From a checkpoint of a small transformer trained on Wikipedia: width 64.
Each number is 128 + 32 x the weight over its row's rms, rounded and kept within 0 to 255. Layers, rows and columns count from 0. Numbers have three digits each. The size before them is the row's rms in percent of the matrix's.

# q: layer 14 attention query, 64x64, rms 0.28, rows 0-63, columns 0-63
# k: layer 14 attention key, 64x64, rms 0.28, rows 0-63, columns 0-63
# v: layer 14 attention value, 64x64, rms 0.35, rows 0-35, columns 0-63
# o: layer 14 attention output (transposed), 64x64, rms 0.351, rows 0-35, columns 0-63
q0 119:166096091073090091112112133110121162124121118133120127049137157117133134168062148108184113151089140120103135048153149169105094135128170201125102060106104145076143088126105140133149168155146130
k0 107:157095084086104104119119125085081154135101086127120147073115178134111126185062142117180098128106173139084134080160140120125134123106173197086101106114114111081137083077093137119133199133155138
q1 110:140053075112152105142138145047121058105126126174138127161136110157102115121107152114079131146135149067133130157117121058155140137105123135096111103104163103200091161127165135143113091132073067
k1 117:145081077093136132140115147056151021139160137148120176133163104125142105094146137137158150153154125095151132149134128084148117111120124173095089100128193112181110162149185143175177086155115121
q2 101:115117151176135166159145125118100116134084166142090150108098113132148176063127076192138181164125156129182177105109113155057108127094130098148091187077143146146128171148136097119156117086091084
k2 103:137128178130107134137142114122126113141101162176088158109110150131134197085145052188168137190142178130160194121104146098056122115111123102115131080080136103128174172130132096097167084131103133
q3 107:136095136122124135153122129156128139134102109175191149110166197138119100056205089159178137115138111079117174138168115195126123090090078132136127106161189144142089093092175128137101124094123151
k3 110:146100141120118142135151131173099166138112090152182149110157157155103106020184098167184150126143106083150174122142133193129088125077084141158156117162159139130107130096171126118076161151107127
q4 101:153193099137157156123187161113159150163136183125206147094150070111129105163074134106106148088076150107106139106166165145097115108091112196115153116158128113191173114170126120128109128139106167
k4 114:137135084138141101103163137096166135179126202121188142114154071103161104172071098129077156126088153129076169129159149143116129087091112178114096075153155114188133119143143104111095166168094128
q5 120:128183147157171077155134103129103098118147105080120109114136206111050138097127177111125098136171110151089101078196108127109106122170163128125140182063143103130138141130159104085087151167120161
k5 099:130174130116149147143149160126125080151119164083078129141166146110066126052137206182157096140105100138088099085187140160110115121194171106115143105123116080119153130129132103112126186179137149
q6 095:157146115161133108077215163184151111095135130141121160146122131111129102110162105111131114099117158093083154113143062118101108129214146114110084062103135154122061152130171115072099152087139121
k6 098:156159125167109067082226172182161129108180095136099163110121135165093090116177133104117118107118171129080182096163102132098110137198120110136136113110145091104109171143161146100103116110108110
q7 113:103113148092066192138107095112187161084157152125067130107132099131178131102140118115138175138173103082115184119173097091106123153111175112145158213172084130105138130164127108144080147121145112
k7 101:130113142119095164143089094092182165091138174105063150119148120120186145134084098098142151123184139063100172146115098094081079157141191136116122200160103124130130143140102105122082183117127113
q8 124:190118102148140140156099172084185103113118175125094135105080162162083160154122126100122041070097098091137125151174150134128128093174063130170151094102148138124140170080103156146099129099134133
k8 120:177118116161117153172107149134192107130107191105109145123097169161076149166137123098139043068096092102146133140148163118114113078154090131178167052106160126114150163094096162127113132101138127
q9 114:141114137126156111163175131203108167098120174157159146108117108107143137139086152116032119135128098156136116096172181190115092136192150129128095149164130170195155156162106155158144166102128110
k9 126:151164157134130061167139138202072161103109149190168118102135135138132156129064133106068114152118101139127122060170192150148119176155131100136140149149122170188129187158114146118140166123131114
q10 115:152188173087079116109083105145138115122184143157108155100093133130123168073123106092113116154081110174088180138113119115153165110086129087157146185132135094095146133161158180133100164055088152
k10 109:162196167064100110116044126136156121128186151151144135105124105112136160084125137105089110145061065141077153132066137121132136114107127069151135159128110119098139123185123178139127159088094154
q11 104:138098167079068125176115127086158149111218130141134128159140071132097118110108181148157105098101100163145118091161067161119167154090087096149106136119187121122104128151084138118175136148084167
k11 129:116135178127075107207115130127089174111188079186124122149140121157094128137099138146163140089091131166134106088172085135116150182080111112140111189086176083132130161138087132112117108138073156
q12 111:131091110170136155101149170144176121106137174125195124097109143173132147124174064171152096124149148156151145160162101158175135090051139078074118109143115107111182154158141167131165113112109067
k12 110:150084107130158132082137163134179127078119180112147116092107157170127147138167084162098145146171122162173175157158098194144111091054146101081132089170112096094154145145138168110176127096108096
q13 108:146132148117159141153121190171119098131111100078133062094121164147085177121144125169065142107096157103110112177190120091127093090113137137153093159119100071184090128137139115093102094074169163
k13 114:138141173111151162158133203180114103131152090104153059102125165153071179088155115163096135123096135080107116137170130082139098083146133115147070138104116081148091143152188129100126105102167171
q14 120:156117109171155132117129111087180133116120202131088130171105139117134139126100160126088127188156125068156054191145105144153103172125143110134102062140200143136177117135154138080142105094084112
k14 109:125124103198121118156085124152164132086122180141096122138078191107123124134091192123118113177143110054145071148166085140161117163122146095171119141129209125156165094115158128094113108092099121
q15 110:116101116145148162100087093127152139153118133109111093131187104112126173065104103113116119135116137114142063166155111165087116170079122162132086028122172113114075159185135105150180115097112167
k15 110:185115124173170120094120113106172107133109128087103087142157144126138162095123094117091102125126106129126067166133093165101110147054130175142116083061168103143088138188155070151135106080131185
q16 088:117120156086115066061127142114112095093131164131156152138093108083147081157187174158087126108212121089116097160108142120104165119123124078077192142117122123074124121102139118104163106149184109
k16 081:134109114141176144092197160202111153125165111133137162094157148134108141093155137092115176158095126078123084156167097115103193172161100145143105174107155161154138132174087110122181126101078082
q17 081:162139094115094136120062098145158114130031142219097111125121159140107101119172127160155137111093113095092125102105120118113144114148157113052171077160120073109118138130059118131161131106105146
k17 079:143202140143099142117155128165155134116209088135140158096095128115105151139144118164091100102095136129079069137188105101149103178048126146167130122148130125132095118121151182194114095183107129
q18 082:105138134097141057097090093109124146119181057162092147121108156131120062124174117104108162176120087134124163129167066126136100077109102142104138121171119144108158106204184170139166112102120121
k18 084:175127166131129131108024146130143117192105173087134084093101106072108159126104146123168148065139106097153135101115106104104155142151151130169120106142155192138161161123080134152077106105156175
q19 075:127202106095124120101148119121152107109118145156132145121154203086143095169167111213128131155118114169106119153124159132113181143143163156103168158209120137148077171119109102181135065097134118
k19 082:158159163149067120111094113208084138172146075152152167124141155136105161170172141101135127106102131129080152129150122155108190165173030100093134120167119137189163123148119132159120131121132135
q20 064:154144065126125078119144131139142162092136152107099170198161155089096144085084164155049129136098116126131143087127115129088149128134139173143134100172099198102143170159134134169107104101147050
k20 080:173128118106081096052063140133113119189140129156110128093150144137096128173148132137126153083097130099131105095166136205133136171158075144101107132161120144158173188169148113122128154095054104
q21 078:155148113088149103099131138099164136130100059088084128107115129120079151209098139087091154166143118121058153129099097146160140108140080098111080082094131177084139160083162087106091151165118133
k21 079:160160176143103129159157144137138104136137167077077118172179145132134178117126128144136110101106134173121077093109181147107086101128148181147195179107097089181103152130077124157160126072101077
q22 083:156118123097161103124114139155137119180158153105165116206112163095104204117078114139139154207170131130133088193131108149134125133131167163096096103096128148095052130126095184088127104140145127
k22 082:066123103142137110119080179162068166078136105182125128104122104125161102132130178121132090085107129150157137104154138091202068087163122073142161138130140177082184174141147148165112154131115134
q23 082:184143163144115130135186127096127158141116185161140126161106156109164160097073139153182120112142128170104099097102121154127226149121107136125112170119130086118207118129188151105110170104187124
k23 087:170141104135098164134175142063136099074122148101140181140186116141100089100146114131111133214134146144169132150150112208131141145162114176143098142161101122127106111137138107186109125077193084
q24 086:146145069148176135102124104131175109133084109073059138128131135148107099133158119087098153114146108113099106135158104100110187107144084078122119158092159093184169078081170175128138084070092150
k24 080:118152183100103117136166111152152052102147171117146124093117139099144201090148131110071077125174108168109138110116170172121133102120156131181146103160136113158134194137081090128114124176192162
q25 081:109144151096110143099150135124103186161107086134139125175114126160118089167129094167132100181162140152108120182092135113120084175106134163080140185134117080135132063083116086047117157175157165
k25 081:099106159144127153193150094171046155110151097128115113092173122097108143158126188098188134083115126112124117122137110131079143106168161093144143117081143121113143137130172189136199158062163142
q26 068:118134126159106145196111112168144125122112153125096113085091155128127138126096156162098188126140127129094169123180144132122197132063166138156124202119053079107159125096115141190137070140171126
k26 114:182115098097135166091144162063181083089102165110134127184141114161113102139188118135079095173101145074149143128127100121147122114106098118166162035199114104160113112133136149166137127139145118
q27 093:169119070165171166142130114084144097104065154169140097125165105080118137110138145135147158149162108177111147127123106112118121141121143084093121048176141123120124127082076152091161064166187176
k27 085:106145063188146133212124112116150088112114123127107137169166170155161106140161148127098056125121160140107098149086143169155125148113085162167098098159156077143063119187143101107112110154165111
q28 086:126074119123072106132142071135157154087126127173143107085180101131089135116109091124115107117134126130102057107084167136117107120145169119177073106035197142155135110128179130149077113119157108
k28 084:118107195132071122089107118194117171132130132152099115168080114110154138116083082150133127128133154176118144044148129101127135120136124088054127190147148136076169146105164114065159167111144119
q29 109:064124196170049100136173126157062156149140077126139084099066142107140138152140180099145116118080163137157106100178119169120127114172124141116095152114108106110145138144124100179147149106107183
k29 092:130122136096132154136147155168137102161153105088181190107151160155198125160126128163178116131122126179130181108157091059117102168113152111142161125081119133084090135045131183109087109164141125
q30 081:155155159175168078093135170125084147135139128159160174141140153180135145102093123155140188183171129164112169130131138116093122172090152152151175206117135092074150161156138134110110102104148197
k30 073:129122104206156174123105144056158068114122171143137124159132117117094055123131134114151146148197137064135072151147137100148090101161119162167110086208127130131148098138120104151108165129122107
q31 081:111165117086107151150167097122088104081113145071158122193096149103104188135100154135082138111112126053096063170146101054120198140108124104132122139135140142131099157137124153118122087155086086
k31 085:167106181118078164115179127096150096117142086158091152100137131170187101090150131102024128122118098147131115137181145134106176081099134098157157132100087076136078108142127092170127122121115162
v0 093:124138140060141105102161115136144159174126169129093064149091154134108099125096159089121093128101151128086151151136162137086120175103178086140183115106141223083076128088144155085120136168099146
o0 089:156115097194113164135163145120125107098110133101143194100159128147137127132122113155119132139115118167169123083122140161148123055165083156132127181159080009168149143137135098160159124080150104
v1 099:149160122140081178160086125085122136187141122131098135084115140118138070184144127105154094157140175149121142118158092128129121045122198102163076121161148116060117151154089186140151157135140162
o1 098:103099124081142096163110104151108128071115125127150121145163102127114120062101107161115148104101123087150095129101148068127139214150050116098165096075147129214120123109163089126104089118122094
v2 095:150173036082172161151153138131111121116095145166128151123122156135104102056114163163106130053161116115183176111130119155119157134126113130094045125150103142172143115107139187095137156128158151
o2 085:115135182170093100089104133098171160132133148126119116125168126127143122188119116097169153236108150115101137136130156091133064129155169111179225125120094129104117124174135071129099115122121132
v3 092:127122124091173155150140055105106132095096091124107115102131147064158157077137083128152171177107133118182157124158106137116099084107142108140102108204088169084139127136121107182043115113106134
o3 092:119144154152073113135136167142144154154189124115147172167103094162102122191127156143132148093166149165070042111113123105173154163151106136179138169056183109151096153130127135154184122134118128
v4 097:177108125111086142149132139143151087164132081105139138159070137204153137139125126131104088114135084155107144138082091138137147106147028151154113120160125165158131137108149117167197082209145142
o4 092:073151105137160093110090168109095198124111169185123121103182092085099134149110165111147162125132165067150093145151142127106110135149220103082145120108130081113138104155111141099084181096112150
v5 097:103137135139116141100108158094092157118136124149164107163089147175074112110186115057177146124105154066131154113164070163088183122096109105087163114120113128183140089176101116128105108084192131
o5 082:176108105102153114188155065140165090139120134104084117096188094105164192119064111170089130132182125123120137148115197124161078149158152143158105118120131137083135121110140156113181151129063114
v6 097:120172109146161080162162106179139136161102113116037106142167166165094126168157128144131122184132105117126119102095086072137138109121131087066104102127083143132178047169145118153137127137154171
o6 094:145106154104115158103100123115134177085156166146188146137138082063165134078105093128104112086112164151153131170161173172156152155117126197187163143129158142139089206155085152127107131105105115
v7 103:103175107076067128140146121107125071081163160157091097068128158125110138143119057139103118114122171121132100141168077174131089115103098184151137120147145090154072128130100101074096133199137133
o7 093:169054174175190142124100098128100164161097108123149129190134110123111124113166213155151165178120109112144161125103185107112165151150122099139101117131159161121168120143123149168188131066124145
v8 106:134063082142123123145157074154136142127202147081110104162092197148173117134172080124138122113136131134124155145198170119145131108144148140131115096140165092111186114177167086137144102053097137
o8 097:119141171057126126134108179137118104100077062182150163111153054107110114125099141094119120119110090142129127079088102140112150133126108082118114099109116130114045180109083160124122173196145147
v9 106:201137137085126113145099105145091129128147109120179163126157120097144056144093172107163116077135076135079122092097096085130060151124164130129094116083102161157146048118108108095138142129164083
o9 091:083110121159101154071140119147184120121103122128090086107127170113068177098131075132080101214127153143176104190118146200143138111128123131136154142149175139118104187104142132118091136123117185
v10 097:112177158145160147136162108162156143081166174132163208136110159142027164137090125124139098078122163108130147105096141135155130136109151168127107118123135095075050129128159075153136159105150157
o10 090:154078120119078120102116127107139057121109101119104029124156162136206078142155135125142185164142139149152136157152123170135116145143119105142128073152101144149192128110128201069125111143128148
v11 097:099111175147118096158113158141118074106142140066115110116108098169135111123129175088157103095104038128160061127200149106136155150095151141071088086143106129111063078137126113169105132140132118
o11 099:176158089108107163103154127128116234131123111231134146106139198117131122137127100149128155149172201105115174116063104150146124119149139133138123160105137128131153156127083121086141101138139173
v12 093:072112105086148090118146173077156129157117122183181137091194119139204139155150086150125074130152125105124087144094088132122113150081150089096153154150169113140097154085154147138160065092121149
o12 088:179155145151103182142120094143071122125130125121067148154069107102076079116101134141139129124131125161121178084174137103122116112158108159194115083086096114126123120159094070090108222131145125
v13 083:083154101125093067121180170114111102139106142163129117151089095092164121093161167192136112142097100156185092120140136106126105145031196105131116154083125171145131097174097119087135124127106104
o13 078:182102150126168186141073091141126156137154144124132149089164171123125142120111098049112116114173132138066158124131129163125143105201072145117179144204148109109102174106137118136108174165164118
v14 092:101140113089099134064127157105095154127094146136118162134161149112104021131131126110128104122139117143130166174140094123159187117147143133144141139127137092182075049113117138146099164155032119
o14 083:140116163141137156176108061157189076134143106158127093122099120146127172105087099126162156143121127125141088096138176107113071146129128119089123103146117145090158207125109107127173082116224169
v15 089:103144131156109150191150160156116099051132114130092094130185103176165147132136135040130141141059095148162145082102146161195173118180134122165129094109140133129110127137163089135094139172137116
o15 085:150105122100130127090122165120157172138112119143143167120100148091087143137137143181154128108181156091100117187160087048076108148079141167102136219139066133112126115121092180130152082124119148
v16 099:131103218130138141178123065120196137124111146131165135141146074113129154124153156137066075144139139156143153129151091121041109070116145192094119132150175105142140109125156151113092077121143123
o16 084:153114084151143113067121190148051112145103104133102085116106191127117149124123076115130174119124119082082095145112143191199159190142132098132114113062109158108119124155113146155178157119127141
v17 100:098124167117119092138104121115126173164108095084146114128165173123112112136083110090123180079043164148113114141119094153098131112143078083136115142161106108107105081220164125133139179199128139
o17 099:110128102128162164125153145140101079098122179150128138112087069128133122130144142148141096187202117118170159142145158125136123127150176181068133148101182180142143106028115154097124082091137105
v18 099:128117168134092081112117233152123150114116156150070121114119095097106126089109134143151118147103123134153082078154125143131106085143092152144159162142069160079150169079153139082111081156179076
o18 104:124171075119179160177190096081139134129158088095155115103137139160149133162160123159082124126156123121101176148145139103131126175119130107108164232121150153178129082184088108154102142099090146
v19 092:170067097107084122157156117150130129160123137171132094151169090097095121135134142149215135107093092129066156154070138124197135116130113170105180141153112097139107102127099120111090173058093144
o19 095:105148179147173131094103137090149109094152117072122171128116217150129142122091104129032155146157141141169131109169133140067147153145164071152083124120111163129165153126138130125171103146190117
v20 093:094183175149125149161086105166120133151139143112133102098126164067179126132155087142147124047169130103188137099098141133127109101191146138080156163091110134147145110181093107148203092139097128
o20 085:169088065100135135124155138113167141088126126137150143154131103213065146161117135094109112124110099102115116130187109096152154162078123154197118113152164137105133156116178174109059166122189145
v21 107:166137165079149177132103152189130141163166126098147177130136160095115109147157118080169089186160137165176115145097138128147122123088107093084170113143110045151159134141167094078113166175139096
o21 097:087125089172101080130158084076125102083070163136109074131108062169143143107118144140055152054096139121095130100139120134102129118164123142142114101101133199098128140101117155173114085086149151
v22 100:098142121125110116181191180090117111119165110175143167135119114100114171160074166102118117140108073144112118120169146154134041133135099082144169117147137167069175064123087141134087154164146132
o22 088:113136144127173101108119126119109138137069140081082099097129130192108121091162134178167152103162152096132139154059128148085151130134172193140120207138115114167055174122178114101141107092104116
v23 097:054160144091145136145152113149124153125111117167150142075139201179135107096091184134160098115087074165089175104128187163098142182132140146150155136147108160143205140142096131129096132161121163
o23 087:197151140141124127121182162130131107105194118100133095184102089110111126122183100132090156167158174118167108149096125099147076080166098119102124211131105108112052102110165110138128122114170146
v24 101:143165086087060163140129138129146159154094143139107168161169098108060143168135095126174176138101079129138150124107148138066130132162153113140107133141090098189101126170154122136096037085148148
o24 086:112115168192172070103083125122120100115133144122158121081106116170184119101128166124099105126146161114128068127141099159187107120069110152126166090122130156073157125132094094098181209158101110
v25 094:158151150088180057101105126078143125073141121161125160116079115086139108181144082146137087144146134083159103077120117128105206155161120109178161140173111104100147117155163135146188149137124079
o25 080:112105105131092207167095134155119120194126161094144109156200099208135091062065145126111145116130121165097168134129154106113077136114135123091095076081156154151119142139133111105087124117147152
v26 097:096121134134140109098100043128098139132131133134141161111126122186140126104139130125179159116162025094140098127110126133150118042115188108141182159155103100098105149124070135081113136169174141
o26 090:156177139124078133155179217128159163126155106110154104111154170085103115116093136157136087155122204142097111120176136101125114187137082174123101127140148177136164113129196116176106122088102126
v27 086:166169149139105111104102129123161130114040072125129112167126164154158167149095140113108106164186112169111172150163115131154080146178117099183132100155100058167129122133133083075095137119183136
o27 082:107080116130119152088172100116092088137207125105129133131143064107123111097181146107152151066090163103145078133126139066117110066103142137101080137123135201111163163130110163167139130153079122
v28 099:157151104187134079073123118109117108182119133075106162098156183111111147139199167118109111123121130174100094149146075122163133130082107163166082115133195124167133145123206121168119093114100137
o28 091:083083169067121169191157134153134164052156101212131083168111087131153121130074088135153115109126139104170128108140190157109129119161144107110162131141106137111130116190071147123127114155124121
v29 090:132133139120120161092068175153109090106158140141120119098206144102099071066133142151089179125142139144080115140129138125098113115130150159155126107208149071123141074107123121069168076169097154
o29 089:119121129156129094154097099124119117137091140133136131095084095147175162177135109114164113162138142113198142180091081090124150162133065092075089056068126133118105180160151120185107147085124094
v30 099:181124149145149174137150152124172125158085162079078197184095124165153086117128034101171130132146127110114080126175100121113164186163112145154096131122158135175121109133101107080116133103127150
o30 088:074131093070097111103058084129079133118140131188147095088150139078070140135143191151104121136113157152099155154102156138170086093092163136108147088132102104079133154159147156142196145124160114
v31 095:130135164112161116121098139136142140082106191080067128092180086125146143141118200133166165109177135138116086093143122120155103119058107118168159137143176126167135144189081155200130126120133170
o31 090:154107128150094163148159106097096121128167105167190164146087199175152089098133138122095106135110149101141139159106156077126181136156144129078122157099113141078060100126175117058136141114110066
q32 126:105189134109109085095157177181154110102124121114155120051123200183128108151205134078119136134106095160149129177123120087163133131159071133127125153095096160086143113119157115088125134102178106
k32 119:090150152138119083071129210167165134124126114107150119047136170150127115138193129078091140139079103180160130174125100113157175086128064129121125140098113176106129120106165139083128111101148096
q33 104:135093143179138143104166133057119073070121150155151140119121107208175153098166139138104141119106129085082072103157142076097145102121097081105085140172138078145140149136176116099067126132146124
k33 116:097077096142104153123152127103106133075133114141172121104085116148163143104131152122135128128103113049080087098149113054084112132151089103125068210174117121122107146125154086067064134131143126
q34 120:135180178132103119132216115101117144100141139096160088171139082140143184128118083133166124112142167089097118158073118142116140124145107086105172172034138145122095142149140104126151184104113076
k34 116:114172144155075156120184104124171127117124155097131086166122042162122195135118076148156129115125117100092130141100102132137144110157107106133194179097126140108121147142151103116158206107096054
q35 117:131121077102177130093083124163180175080072158155112162095119146137115163113088112115091102086137155126078102132132136145130097072130181119069117112145071046144169176129093120122126158121106110
k35 108:153171100103090090066079128159157167085090169131121146080111144133113141102109147141085116125158151086072091098112157159126096092130188131093124127133057038137158172131113126155103123113110100
q36 129:156055159101114075087149152119134151117111102135147107152169154088146146048075179091096123088119147130084148155132158182111151141099131129159126113200099196127127143122194129159127135119096108
k36 129:186082159121146082091164101086160122117136124158173101133139136111114142053074160089075107088094140146121167161124170177097132158110129114116133096206088181129126152129191114126116125091097114
q37 119:066110113197122095172118190109133191168052097116155081097134135111084130131126108156205116112145118139180130106121118194141121111100151139169163102153114126135191106097122122114116146157132094
k37 116:101110131172114115137161197086118176182038095096145099132166130087093104123143137194184097116157154114182107135120106189129141124102140138126161084138140131143202083103121112120112140119144104
q38 123:183167097132117086130138093042106104115154176136153133122105147160148128153114120135128107176138118175106136125089093160171139103052098183116106169141145162096163118197158079139148104120172084
k38 113:178152085119133105151118097034124093120115174124151127135102158121120164137117108153117096171100103189101123107118102155137156106067110192116084130164134117110156098183157086144197113137168076
q39 119:148172124141171158133169103132066131142176088123093200116173120120141074053107124113156134187220097123115124121132138140113152138148114118116110134087104099144138169119202138080152117138143093
k39 118:130159143127178188118123094139110140141157100100114208112176088124168092024118129144128114145227071140111159132136130151136133113148115109132124135097109104156147179117181143085142153135145113
q40 129:125118141149152109088144067113155139153143118159098186170106117165102064150136132162151128097153170146114092103160144142129187129174098128116136188152108092024079122109118111163117119150065148
k40 140:099131160169125090104100079100144129144164126154097171162108110167128076145147114137163120102124168140139084099172169143089189139163102152113128172160108091042076118106123116165146092189083153
q41 120:152180097167109135147110101074096198142170166091048089103130147089132093112114179078166122162145130133088126118150163153136106161199159124115095184153141124099111106122110144084118114141173154
k41 119:156179101167138163153103109085084173126166166074042066090133126082142116139132173098143091147141137130067111145158184167136124157183146117116105140169156135116106103153118139079120128146164164
q42 125:094105171114153165168070120148144123126145151093131140083145082129149113161155086086149102161192118049111116185061097129119125120089108144117170107191106154063112109125103152157089136156150129
k42 123:106110153089135142135076120105172112160128132098153156119143123113150107118146068101149104171182116087094118186066065125136096084085128143108154161189127152059065106114081173134096150123138139
q43 120:120118121053123174053159128130110129167084114099145123115153162173091137101138140138156070133115119134075171164121069134071143084100144113134187061152108119059108101088133139155103106138136128
k43 125:154097146082118165050143132161126122199063136091122111095103160163084122116123132128139108135132130129092167179125093115035155103158152103139166100154079147065105121082138115148112087108121142
q44 120:154138098169102130116122168162124114127145096134072147117082133119092114113112090148149102081140078181041095144064163076097157104062110093100128097093145123078130129142112178095170102100129141
k44 127:146153097170068121129117155147099099128151103109105147137089122129078111095087078168145085081151037166063113119082172085112144129108107102098124144117150113093119144156117131097154056089094156
q45 109:090175135078107172182137099176157133090148098133140130149167162160116103174066126177091111136095112151095158179155127151126158092157091134172127098191153128155169084112112120164067144110106092
k45 121:109213139101110161192150086187137140111129103141138142136170172177120118198064154190103076124103129158126160183146126160118129106128079139139111106151146132153127111151117102133051140154125113
q46 111:155141136117146158169099143086168135175113143118121159120126171110107176119125171096129111074201154066144134118177145094121160101137116118070116173148116215105151110130123121115176173093125057
k46 117:126123119095126174144120146073180104148113126149096158137155167122101158115127165108144141096206157093141097113183169101130100133160099152129135180156122209123156133125081130134171153065106047
q47 114:074091121134170136090158109067200116106205157157155187087122097103140099085116164106142091111100133129129145182140128103145058151121108136153108105105151118162154096122144157152124099075096080
k47 112:090109087128160113094168148110171128092173151124148194086131129115157062102115213097170114111103136126138108161120137087137045145113121150136120100116151077132171083143141178150139112094087087
q48 087:116163097128067117140143195089141080147145068131132122150148172134114152137126184138149145125174125093104120137056067185155137134110135115096101200126080097153137090144144164141107101116135200
k48 071:145152123116191113088104053064131144102133182115132098126124169121157166089164143144136133135145063180199145102127158123141120125127173163200139161182129173102128139103120120108108145074158112
q49 076:138135157167084057134127109169128172161110098117130092108150125118107115163150158057119130148124115108120064205117180070152117077157105121094147077093102131094110150179153157137107092137079155
k49 079:137118072138117098128105205207183133163075133102097100131106108207110111140068127114056132153135073113143144079080128145157118156143130112151095131149174133133136098106157113130142143093129086
q50 084:127180161133122144133155142166122076186091140119106098114157072178104078124168185150111132140151115160087173125142157130126201165103134146168161132137101112130075090143161156140083206136166147
k50 076:114104136106167125145105177097115135103201153161169124167127159146124093132142128156152069093152154104157208161122135118168081036100133119139093116107130122147120138049102119076121140077116126
q51 077:107118129147078165164163124142131153128145111128159154100139106121089128181098122094145064110088086050073114166114148111045147123134093134154071117163126156105069140144182156164130169136098103
k51 077:171117109106220150089140096104140123122098153129129170099143110150179124093143108125135070119164120164098185092094135206141140082092148107156160045090155116143135138116122121083124149132167086
q52 083:094183121138099147065101085159157174165141119082132117109079173106104193095152131127095130084129077137121215149128106122132133068136124125079126150167121162145119090091089144167080137141154152
k52 091:164136107157136113024148075146151086109102153133129180127138164134109107158150130135139141140185130128081132148145126215118161147131079093125135135174060168167144119102170150156118174084113115
q53 089:118165070153107101098126188141119133100107121167095117145168143181127159095115113102107087134148091091128173101126145133162103124102147092130197068179113128172148129147130166182176180123052154
k53 085:163139147145123143066142106096075195121127139147123065168055153122083110110130128101118129148153162153124151131148156151165161139149083081092120099132161107084085179143142093129113045089100159
q54 073:106099159115120058139157167084107055104154139129105138100193109063120156092111143151117060173110062166134132144107153133144165125174118152145154108127159120115154100200123085119087103122146148
k54 077:147122103137161128136068117082152147125139113065173101171139089184095097097054134107124210160156133123170139165093123111076090125094190128120132172094164131124112136132097163138068135149133138
q55 100:109201172191075129096128093068087163133125082139094142128096132213064152116102130177137173166097152145132182146144116147159102164107128124119116195119138118119097104127117103129123099093131110
k55 080:129109141119080141081108113141107113150115157086125100154117111141151103136089110097145118164195115136067144148112161065156120121175072112152148109157064109139095190132173099125068197180124158
q56 081:159157188123140091136103162104195128159141118116105134146166114131116100112142163168126140207150073105070100107150153117101124133167112160147150192160194096127164155146145130193072129094120163
k56 068:115129102173104156161080151110162069084090152109135105096119053132150099144152091117166139114094089142157141117158112211120146091110073155094131174124133168216108146116099160148098132105136123
q57 081:124100112112096111099102130143106172119135142105161165083166092177097137166073174068122078132117152110177161158083202131134096168115113137159113104047139193105143139128163093139088138110125123
k57 082:092117097056115113106118125059161082142105111157114106088122102117102122130091113116118227134119062065120136111114093203137073113166100138138138066141154134151134148121120118154177129107106116
q58 066:095155061146147059137190111128131138158132130114120116100126131160176097079135141082141110161118110186133176066210125124136108113104156134110134162149095109151121147090078131095106191147148186
k58 066:152160124137097190139148125136121203113093154124100137125119179097046140191127134166135173107133132095121149177156137145114150142181061158123133148092154126166144148209141123144162156103172156
q59 071:170148169170135133135064169167138052110138173096169098114099136137131147102072173133129204152150132122136166117101141162188113130119170106137134176105126180181077144123129099152092137150096156
k59 065:115121175106092150154072110107130154109161129171114138110126148118055170113146107120126187096129137114171171116109075089061101156095127162135083160172097083135137120115074126126092055131160176
q60 092:132153229131132135189087178164098108143113107118174136129135125175103127137120142110117123150115120071112168186150083101148140097145131031132113174145133176155094087144084124175127142125120145
k60 086:141109119106177105141110169138122087148190130194137133171118163101165139142212116154085127110157116146116179163107163103179120122142094123127208133145123106132111154086074105090073089142104165
q61 076:161099114102148153170160153128120083090143108083126155119133097106104078138049145113127101100131067135098091128125116086135056184156129089108188139128142110177160142106056101108183162128109118
k61 073:078129100127131098163147122126102128157156130154142142167145119071168200122110075079114183128081151134161106169144179137071113093100182101073150139161078165088128165174124116135131119097146175
q62 077:117088144168114153151099164169148096107083150137165093057130126141142146109106092121141123066129105093133111125152130189102148140171141131166136055102165173185118105118149222109110077119136148
k62 071:174128154147175140100137114146061151122146116121165106159152139140093152115150116175107110155101123203161165126094117108126056152154126149073189139162135081087184120157080137115186158154141173
q63 079:133059110145080147154145106104146129101082087115110123142160177137175135130106204188149113070144158086091156077096078132103132177141119138112143165198111105116091096153122126189127134137149154
k63 086:169143168146106119130140099081143153146113090146086059136099103111105118079154136149172161174174159191124101135103129155166131155071154153168122180122094125142096160090142099064137153171186098
v32 100:169082116157161127112115217131144121112128163139125109111182086187138100087124085176142097059105197160173126120120113123168124125121125129093101127085115150122101097157190120111119106168175173
o32 105:117192145103118124144148040126126126139106091095131163139074159129114120158128166097092130235150070103097125146126143138064142160150132145139152156160111144150187154102109130158165158115080103
v33 101:096130168084109090106129189126183140158160171094120110103174151184140184158111115109110194113128123175120131164087163145120125147107109125117087127081124177123163200101071102075134092126114117
o33 100:137135061155160151160078040173070109096093108188146138139106117091108087106149135124139076119128119080124136113179077099130089088138145121173139107160143135138104072168158105170116132154109158
v34 105:109090167103120128184130122104138180080117136189106115128122151088131124157178109151080141124121129164147105172206132158170141148089145127166070118104175109122151157146122047100151113164076084
o34 109:171182101128153120062128138130120071147146134073118130087141135149137135093085191096196078139152115131112150106066112098087117114173155108114151148147085144156123101074152180164102138093158177
v35 102:102077145119140079166169148070169150157134110162089183169196079121149099124129166101159105158094185109125142106113166149175105107169110134144105116134104146195111124184108087154096102138163145
o35 103:122183133112099160087101119173040132108102137096154072084080192165114169136108090169143151099126114146109133155160092091087157163104113132115173125126131131071122117090148171078157151106089121